{
  "n_head": 4,
  "parallel_block": false,
  "doc_mask": true,
  "z_loss": 0.0001
}
Each number is 500 + 25 x the weight over its row's rms, rounded and kept within 0 to 999. Layers, rows and columns count from 0. Numbers have three digits each. The size before them is the row's rms in percent of the matrix's.

# q: layer 8 attention query, 256x224, rms 0.108, rows 116-135, columns 96-127
# k: layer 8 attention key, 256x224, rms 0.11, rows 116-135, columns 96-127
# v: layer 8 attention value, 256x224, rms 0.103, rows 64-127, columns 96-127
# o: layer 8 attention output (transposed), 256x224, rms 0.0873, rows 64-127, columns 96-127
q116 101:528507492479498430470486508500537486539541494519499545499424482473481515503482494458508549483506
k116 093:492548465504489502494456516526540516478515479503492497536475538517508480488495463514493477529535
q117 092:522516469500486478466551505437520489503507486509443523492479458477525489487508503498499487537519
k117 090:481532485505498515510523491463461502457492503488465535552516480537469507497486458490492518527474
q118 087:536511496486529529472473459497482530490472475512545526476505496506486518464499542518493461537538
k118 079:488505487493508515506479527471505516522465508479522516506537495522462486527515496480520488461512
q119 096:485453475496505500503518486513508464469431520489481513503534505495482570486478494527493502473550
k119 096:518499468447502479478450499487491519514519521486511534510511510507508535507511485486473486503519
q120 083:498499496484519482517547479403521526485501503491525505482534484517507530530468497516518520493509
k120 083:513504500519509496532515561531518530496528495493538510504526493472484531456478473495481484484496
q121 090:506467533567539529496514460459484504521506465491488514511518508486538515505467491492464555493481
k121 084:503522500501526502505511470486552506539489508490485457470507482535498456489519515492490506502467
q122 091:477490512529533525478486524508503541459470504483523501483520513512529513492497513503498531459516
k122 090:502507528505519544518487481509490436510508464469463461516525500515514506458444502527555504440520
q123 090:509529519504478523544439463490516494530480468488504557545540524542508492492497487478512502508457
k123 089:507507507532501530517476483520510537533488496504472476481474490494495489491551487478498532488513
q124 092:483530440493503529563518531509493475494507538510507468473506502507498483516533488455453503524504
k124 096:447460496494483513496489515539516466438486502518532490519500495527512525512496493517488512453508
q125 098:459493470470476503516511487519472503516506525485520510501486523480494527479483500500531464490508
k125 091:526525463480499527477446526509498455434506481459491483500543479534452495484504474488479483527464
q126 092:506491530490468514495447491486495524492504505487489522524473510473475460488529526461455504476491
k126 092:509485483543493506517487544528497461517496523518503457486475540457453532505504488476496487524526
q127 098:507503482539465494505500506523485515532530487494523476520489443528487480517483485490469546508530
k127 091:478505525534515466489480512467514504490563511496515478512481452546482456470515517465549490514489
v64 095:485498481503525503510536471529505502498472463501451457417495507483548523500442510504506522468555
o64 101:524523520508502512492513515467472464447498502455498509499468474524485503476511489494534520544499
v65 079:481493494517523496524511505531530464489478506518510519475478546514509485488530499463479533492481
o65 089:500547491437489538477511494513506524505507517474539489535460431482498482498522509534484486495497
v66 094:500471483472511499524478476517544540474466480539500485510542515504507553494476493465489533507486
o66 113:493491497565484485469517472486480510520501520475514547527492484536492478530508543486486532489526
v67 109:491458499539533480490480506529485506510495525511556539495505494506456470450499526483495517499489
o67 117:497532464527525501502506536482549493569521506526519507505544464507581519529533511481496500462482
v68 086:516470484507515501486491495482529525522532464500458457515478499510502504510512525522509453511502
o68 096:508458544478516517499493468442538485485467537497535528483523504483544541473533513495475499467524
v69 088:520535488440487503515510520524464460465534461516514539520520491499548527522461490452495531509507
o69 096:477510492541469489508479503475498495513496546461494485541446506498441450483525447476482519506530
v70 090:485533491563560485485531522524498517505489529472455507480513523488503503507505536500485495491527
o70 099:499465512466500460507517463489488471509517504551512495506503518494512511484504474459526459518492
v71 091:489470465502494512499496506491510512540482508504510520482498522482490472478577477490479488501447
o71 100:526516492512532474488535518482549478521518487519507545495514480485517491517470520495494524480506
v72 084:518538533495497504530524470534504491512487529485475526494519471481524526459494566535522527458494
o72 102:492539423509530449527510501472499472488489485543497539497476507512535506548507423505505460540492
v73 087:510514502519501501481512526486521480516507487482503496520523478466511491534533488511473487498503
o73 101:501516500476449512485510508532494524499509514541495492478478460520497469486505477480515518512467
v74 085:517514483462458456511534489485508441487495477495538433502560508495509485543489482515493514512496
o74 096:458547516522507495501470492516504527521480542473481524485455439510484479526499477541507525530512
v75 088:464519470550525501493521499510511446504508505526486563496484463437486474515512488475501491485510
o75 105:482487494457496483484527483473482555525476511510513453506517531503463527500475497522506491496512
v76 097:501536484497518512519486523514517532506474495474519510527478479514513518502488464466531520456514
o76 116:509452516484488460447498480556523458492536510517510534498494484499453516484510513489487441493505
v77 090:493469486483481520506523533480535497476479488555457501488559537521452492515508537520516509485437
o77 096:469520434484518502508482464468477519538515510496494531559475504502545471496496499543493499521503
v78 095:525519477513482499517517511486496529480504472517515434500497481487487494498465509457481494504512
o78 110:505453551484480555515496475524510520503507507532467523495535532499506512491546508508521485516521
v79 083:458511522488469520466506487513531513513467456512470501501534482524464478475463555460504494475490
o79 094:549472563500495450493486538501489474547514500515524515504484523484521509533501481506491481481521
v80 091:472441487465473503491522469480480492510516485475511446430486522500494467485465506462458516503492
o80 103:537520574523502496497469493537476515502489466484473522565537516513480520492543539489477537528480
v81 088:494493490524488488536524475476514504517492488495532535540480525443497478534529466535490480472479
o81 107:512492482498493570474488506500490470506495481491474502492543421511475522522438520548480523543502
v82 088:439524468477539476504476527550537508458510506503498475507486512491523503483560465449488529512493
o82 103:496466511466478534459570464480461504526487503505486506492512467487495481502467542516513490500507
v83 079:474515531503524492496500522480498524527461539520509512490437536508459497506562531512443465504503
o83 095:496508527519480520477489488513532517477507460457489492523539506535540507551440556508499500506521
v84 090:479463508496520525513497514490502460494518521469470480527493494534467453515529487536492527507481
o84 103:504492504470502497514494512484482508533467506478561499517519483510542495468542536496501490477525
v85 089:484510518480541460459481530558531499530501484490513501496450481515557503512532481492490516458478
o85 101:517538535488493526482540493488493485457488450477504489490510513499488457470503496507503479508528
v86 099:468478471486473478484513478495486545460516474500466540523506519514508509514540519504483498478509
o86 111:523521496490533480527529511509420491495494526530469479486501505500491486479489473494513498517498
v87 084:545490511411490550507508499521501473490485500493500511503507535492497507474504524493496502496497
o87 101:494503450529531485508489486454512504469468515450481500492495512519508488552527491533494501458530
v88 095:480527537506521529513470522463465525499484496493521489472491507459503507503529535508505480527496
o88 109:495484489508511466483516530455490487494482489521503527516522511526531537522509534499499495459526
v89 096:501491482497489484517544478521482529538517481490546498526504532490520484496488503435482517513475
o89 100:515464501483500485523470495509561488518513497506511534480501503517521507491507475530483485495505
v90 083:473532508534497491503474485482533503525505505489527526482498532491520477543472491433510520536532
o90 094:513486524454470529454478524476505511453483444516490535497468462477488491455512497477535522512472
v91 093:504505507551455478505476533507459542469495563509493466545471493511497482522515504521490438504552
o91 098:495469480489484541543511477512518489565488449435489532488544515504516492491452512463504521499464
v92 090:543532485538484468463513496529512567476535503482513488498508543499480432512524477491482495489509
o92 107:466456493490485506550551525531449483499488498554482506499515483524499541498525512516501501504452
v93 087:548518486528544502519524476461490466502543520512472505508507491463511484484489529512516502510522
o93 103:465484521489482513493521514521541509505468506476465474455478494455503509491473496476502474513443
v94 087:511524497508483490528504464516459520494496478524428503468495451506483495516472481546521505519512
o94 098:494497494476477493490475532481475470502530522490556504516485534482508511482494525465476511479541
v95 093:493530517541474524480488486488447526504455513488521464542503551518533484484522471540502522522495
o95 103:498447499476546487551485533508507508530512491538489527501508491499494485514487524513499519467532
v96 085:497498499478452480566509518509508525523499523501475503504501522480493478470487538487473543506506
o96 097:516489511510501516478471467538512488539493450489500531540504499501493505519526456481545502511557
v97 091:471497512501500516492495481481553519535509475493498453464524521520474517480466515496494498496514
o97 104:516487491501492475473520507532463495454476513496516513522451548522488494515524521509501487489504
v98 088:550450516478524440443518545488458524505465549538476494536503504515486450491509525499494458478495
o98 100:500540480507487512530505486506467516525498480515501464486524537492495535513495498512554481490497
v99 087:508532474484533500488500525481491509515506451500509492507509471476530507519508514456516498506513
o99 100:528485510532486503485501505577515454450494500514485531543504504551549455472495451524509494485501
v100 097:494518503483499524485501474507523492485513507471537459461536547545474517465478478469486494492500
o100 110:496474535534529508466522511516523526556530483487507537485478487499538500467531515510488467473463
v101 097:508503483512523475492489455499491499520507492511514522432538506507541500523509486491508484485444
o101 107:515480500459510515487514474500500498502484510457524493482472478471454497491464462529512513557532
v102 097:485514448452484472553571472489506491517484484521444549501524519505474510499476475469496465508491
o102 111:496494525565553506468481484474509517501511507559519497526450492510502534509511471474492532471489
v103 095:542533492515491518562484523501518502472477505528487509491496493510505464470488470486498539495492
o103 103:499485474448502509465506484476477459500509485548510479494449484449516484537523494532512474477529
v104 089:535483524527484506479471489517497458486535489509519448543538472522494533486505483519467495483461
o104 093:491523530494525529511497502473515521511500499480499497456493467461509523521524500520447526519510
v105 086:508561470531515522488517529496510476489495482471460542492465497516479514493515504454527466486526
o105 096:505471523472502487472507459502462475478510490540531446487516530471540477491483504501501515504470
v106 089:492497440531488515524494485538518476508534502505498491502531447472542491492504537542500476508506
o106 101:509492496435467500519501487482514468527468504465532493497467501468497562516497499515485558478448
v107 088:531440510504485525503470480492498516520466485540541531510514476495493499501511515491484545498523
o107 099:469525496487487508496504527510510476500521544473476480472495484477525503515517537500499475514463
v108 090:511532493493497490496512471507487451493495522525529529523524552548491438531483465488507495499458
o108 103:487466495472495468463502562513536508587519456468485475541522478494505508482518490474505533474494
v109 093:468507526469487507496491461476503470477541487490512492508495497527544482495485460505547540491527
o109 102:471479480517488542499478513519497457572500517457511469490463516507476518501521558485470472504516
v110 100:493473440495483483521468513504512504489460547509453525499486567510481512501487541537497478523479
o110 107:480492540527500513493528476482511471515528443466528480484454455478519500505519500520483574482532
v111 090:481534484508477497518489509490482477504523494475497485533534469464471500502515499472520512514503
o111 102:513487474463499515474477453531503497542528497489488499480454488519487475517481472513492524512511
v112 086:496490532495507502510489500493512485512500480485492506464511483488527535510444497476524514516522
o112 097:530497527499480472483442505507498516514507496476521498477447483532448495477505533443490497479487
v113 081:511476466486520489484468493478524488469542531511564508461480546521499485470533512467486484449518
o113 091:498506541521496528500495500518498466547493457484486496494512465509475498503505524488534524470485
v114 095:487491519511503534507466485463515459523469497521439487485496524480500543455489487521486510487511
o114 106:484514450487524505520492525501535528503500518454555488496440456524514456515476444488508487471553
v115 091:506518498535487492527491522511517521507512514497532497530485519484545506452559507533434528497517
o115 100:468488477505528461468502512466499479505514506519445486460461422486473494516478479503544507481486
v116 091:449525487485490507500532502500502482516503493528494521478553491513518487467518485510498496490500
o116 099:518487517487531494483467514495491489505495489507482485507535475507516493496479511474570486483520
v117 085:499495474535478467512502477488506498477483490478469479531470523475491453527489497496503526523458
o117 100:497465448486528490511511505515488520510509542517493552511506505518507540444500540512523533474488
v118 085:502511479532486515511515513479539512523531512522469514532474543541468503480555492550513478464479
o118 099:517456536525510495472493500475509515473537485490512505489533481532531504515478525503496545514518
v119 095:499469488516486523516476510507525532528518556476494468464498503516449456479486498509547533506503
o119 110:516535509492507454481525509496478471527539498531530558514479465455573520498496486504457500492521
v120 092:486483459501489507514501527517505495486482491552493514504478503503468506489523455472478506505480
o120 098:526455497512498496473474472456500509519507507443501467545517474487525462516469530508523503511501
v121 092:513518495503496481523504524527471500508499521483500468508491486481500472469516499509508491461472
o121 098:482482487489485484491447485508489515491535484537457489493514507482502532544543514502490486545471
v122 083:530488531512480504475511502537457520510498511532465477532484496501530453497463471498518515513484
o122 093:475491494559505484527492516462499482518522518520523504485485516467441505434518538504502475481507
v123 086:496525484499438503563491525475534467477488491492503464530485509469496538490535503537482543507488
o123 101:479447487490496498473506473529471525525461461465509521495488450491523433540488525476523484510492
v124 086:517532493515512501503553520496509529495516460469529451463520498508512494513506470520440484502471
o124 092:464498517471481487481522502505477492489500481506484526514486469517456479538504486481511523498531
v125 091:465485504481463526503500484499526469502492465511492502482453482481510519457484473483501528492501
o125 102:531463503477513478512504509514489469496511543469513476496506468463446497454479523506470444532532
v126 094:522460513482509475484528463520489517440458502491486487507519509498476493504505527495506524509458
o126 101:499517493501498502544515486499488488540515500486522465521535488514513506501520470525492461472475
v127 087:477482453492504498500478496471508470497537466501499486520517522539524478558489476482489521507453
o127 098:469517499502458503516502523531532543515462525459499523500454509461497546446450535533502501533521
q128 097:563505527536479519497458505455517462458531485514492536509516534514446531489528535495511511525471
k128 091:487519488498490507464513487455479485480510498427509549492476503459466493510476504478500500545496
q129 107:493469499489512512532456472492461540505541451525491465529512527503517511490521510445509508507513
k129 103:523532548503492493488461493517478545486526513525516505486526552503495492452528467493503461519515
q130 093:518484515486488506471448488478534531528479480448508498477489520500492494499531532460507459479495
k130 086:503504506536503492495495462469512506573478467525520471502507510469496492502484487529498503466497
q131 095:519489475509448521463515491534494505459476497528506476446499506490487489495462468474488500541490
k131 094:497516487483487522495504478490498518527481486504463478539505499532517517475533542525486548530501
q132 103:544524548500491468483499475511524521466512475518496492500505488528531532546483507464549500532549
k132 099:490435498491513501537485487507493476482529513486468545453535498497506481456498494495512501522517
q133 090:472442506514573530473513478526494507519528498510569510531507473497493496468541495503481488522456
k133 090:478489508502479439497489485501504544506494476480504488511445518505431498483504455484489488509490
q134 094:484473473508474530463498498520486474527506496512484446501464507458525506521491460525498479473499
k134 095:538501486504514494454481468511502525535508508483491525466466496504499495475446495495492513496507
q135 102:539485513508471499532532489498490506530529502506475469471514540472541509534522488488537550532529
k135 099:478452478488449476522490501542505514533500525529508471471531498481526505484525499534536500486500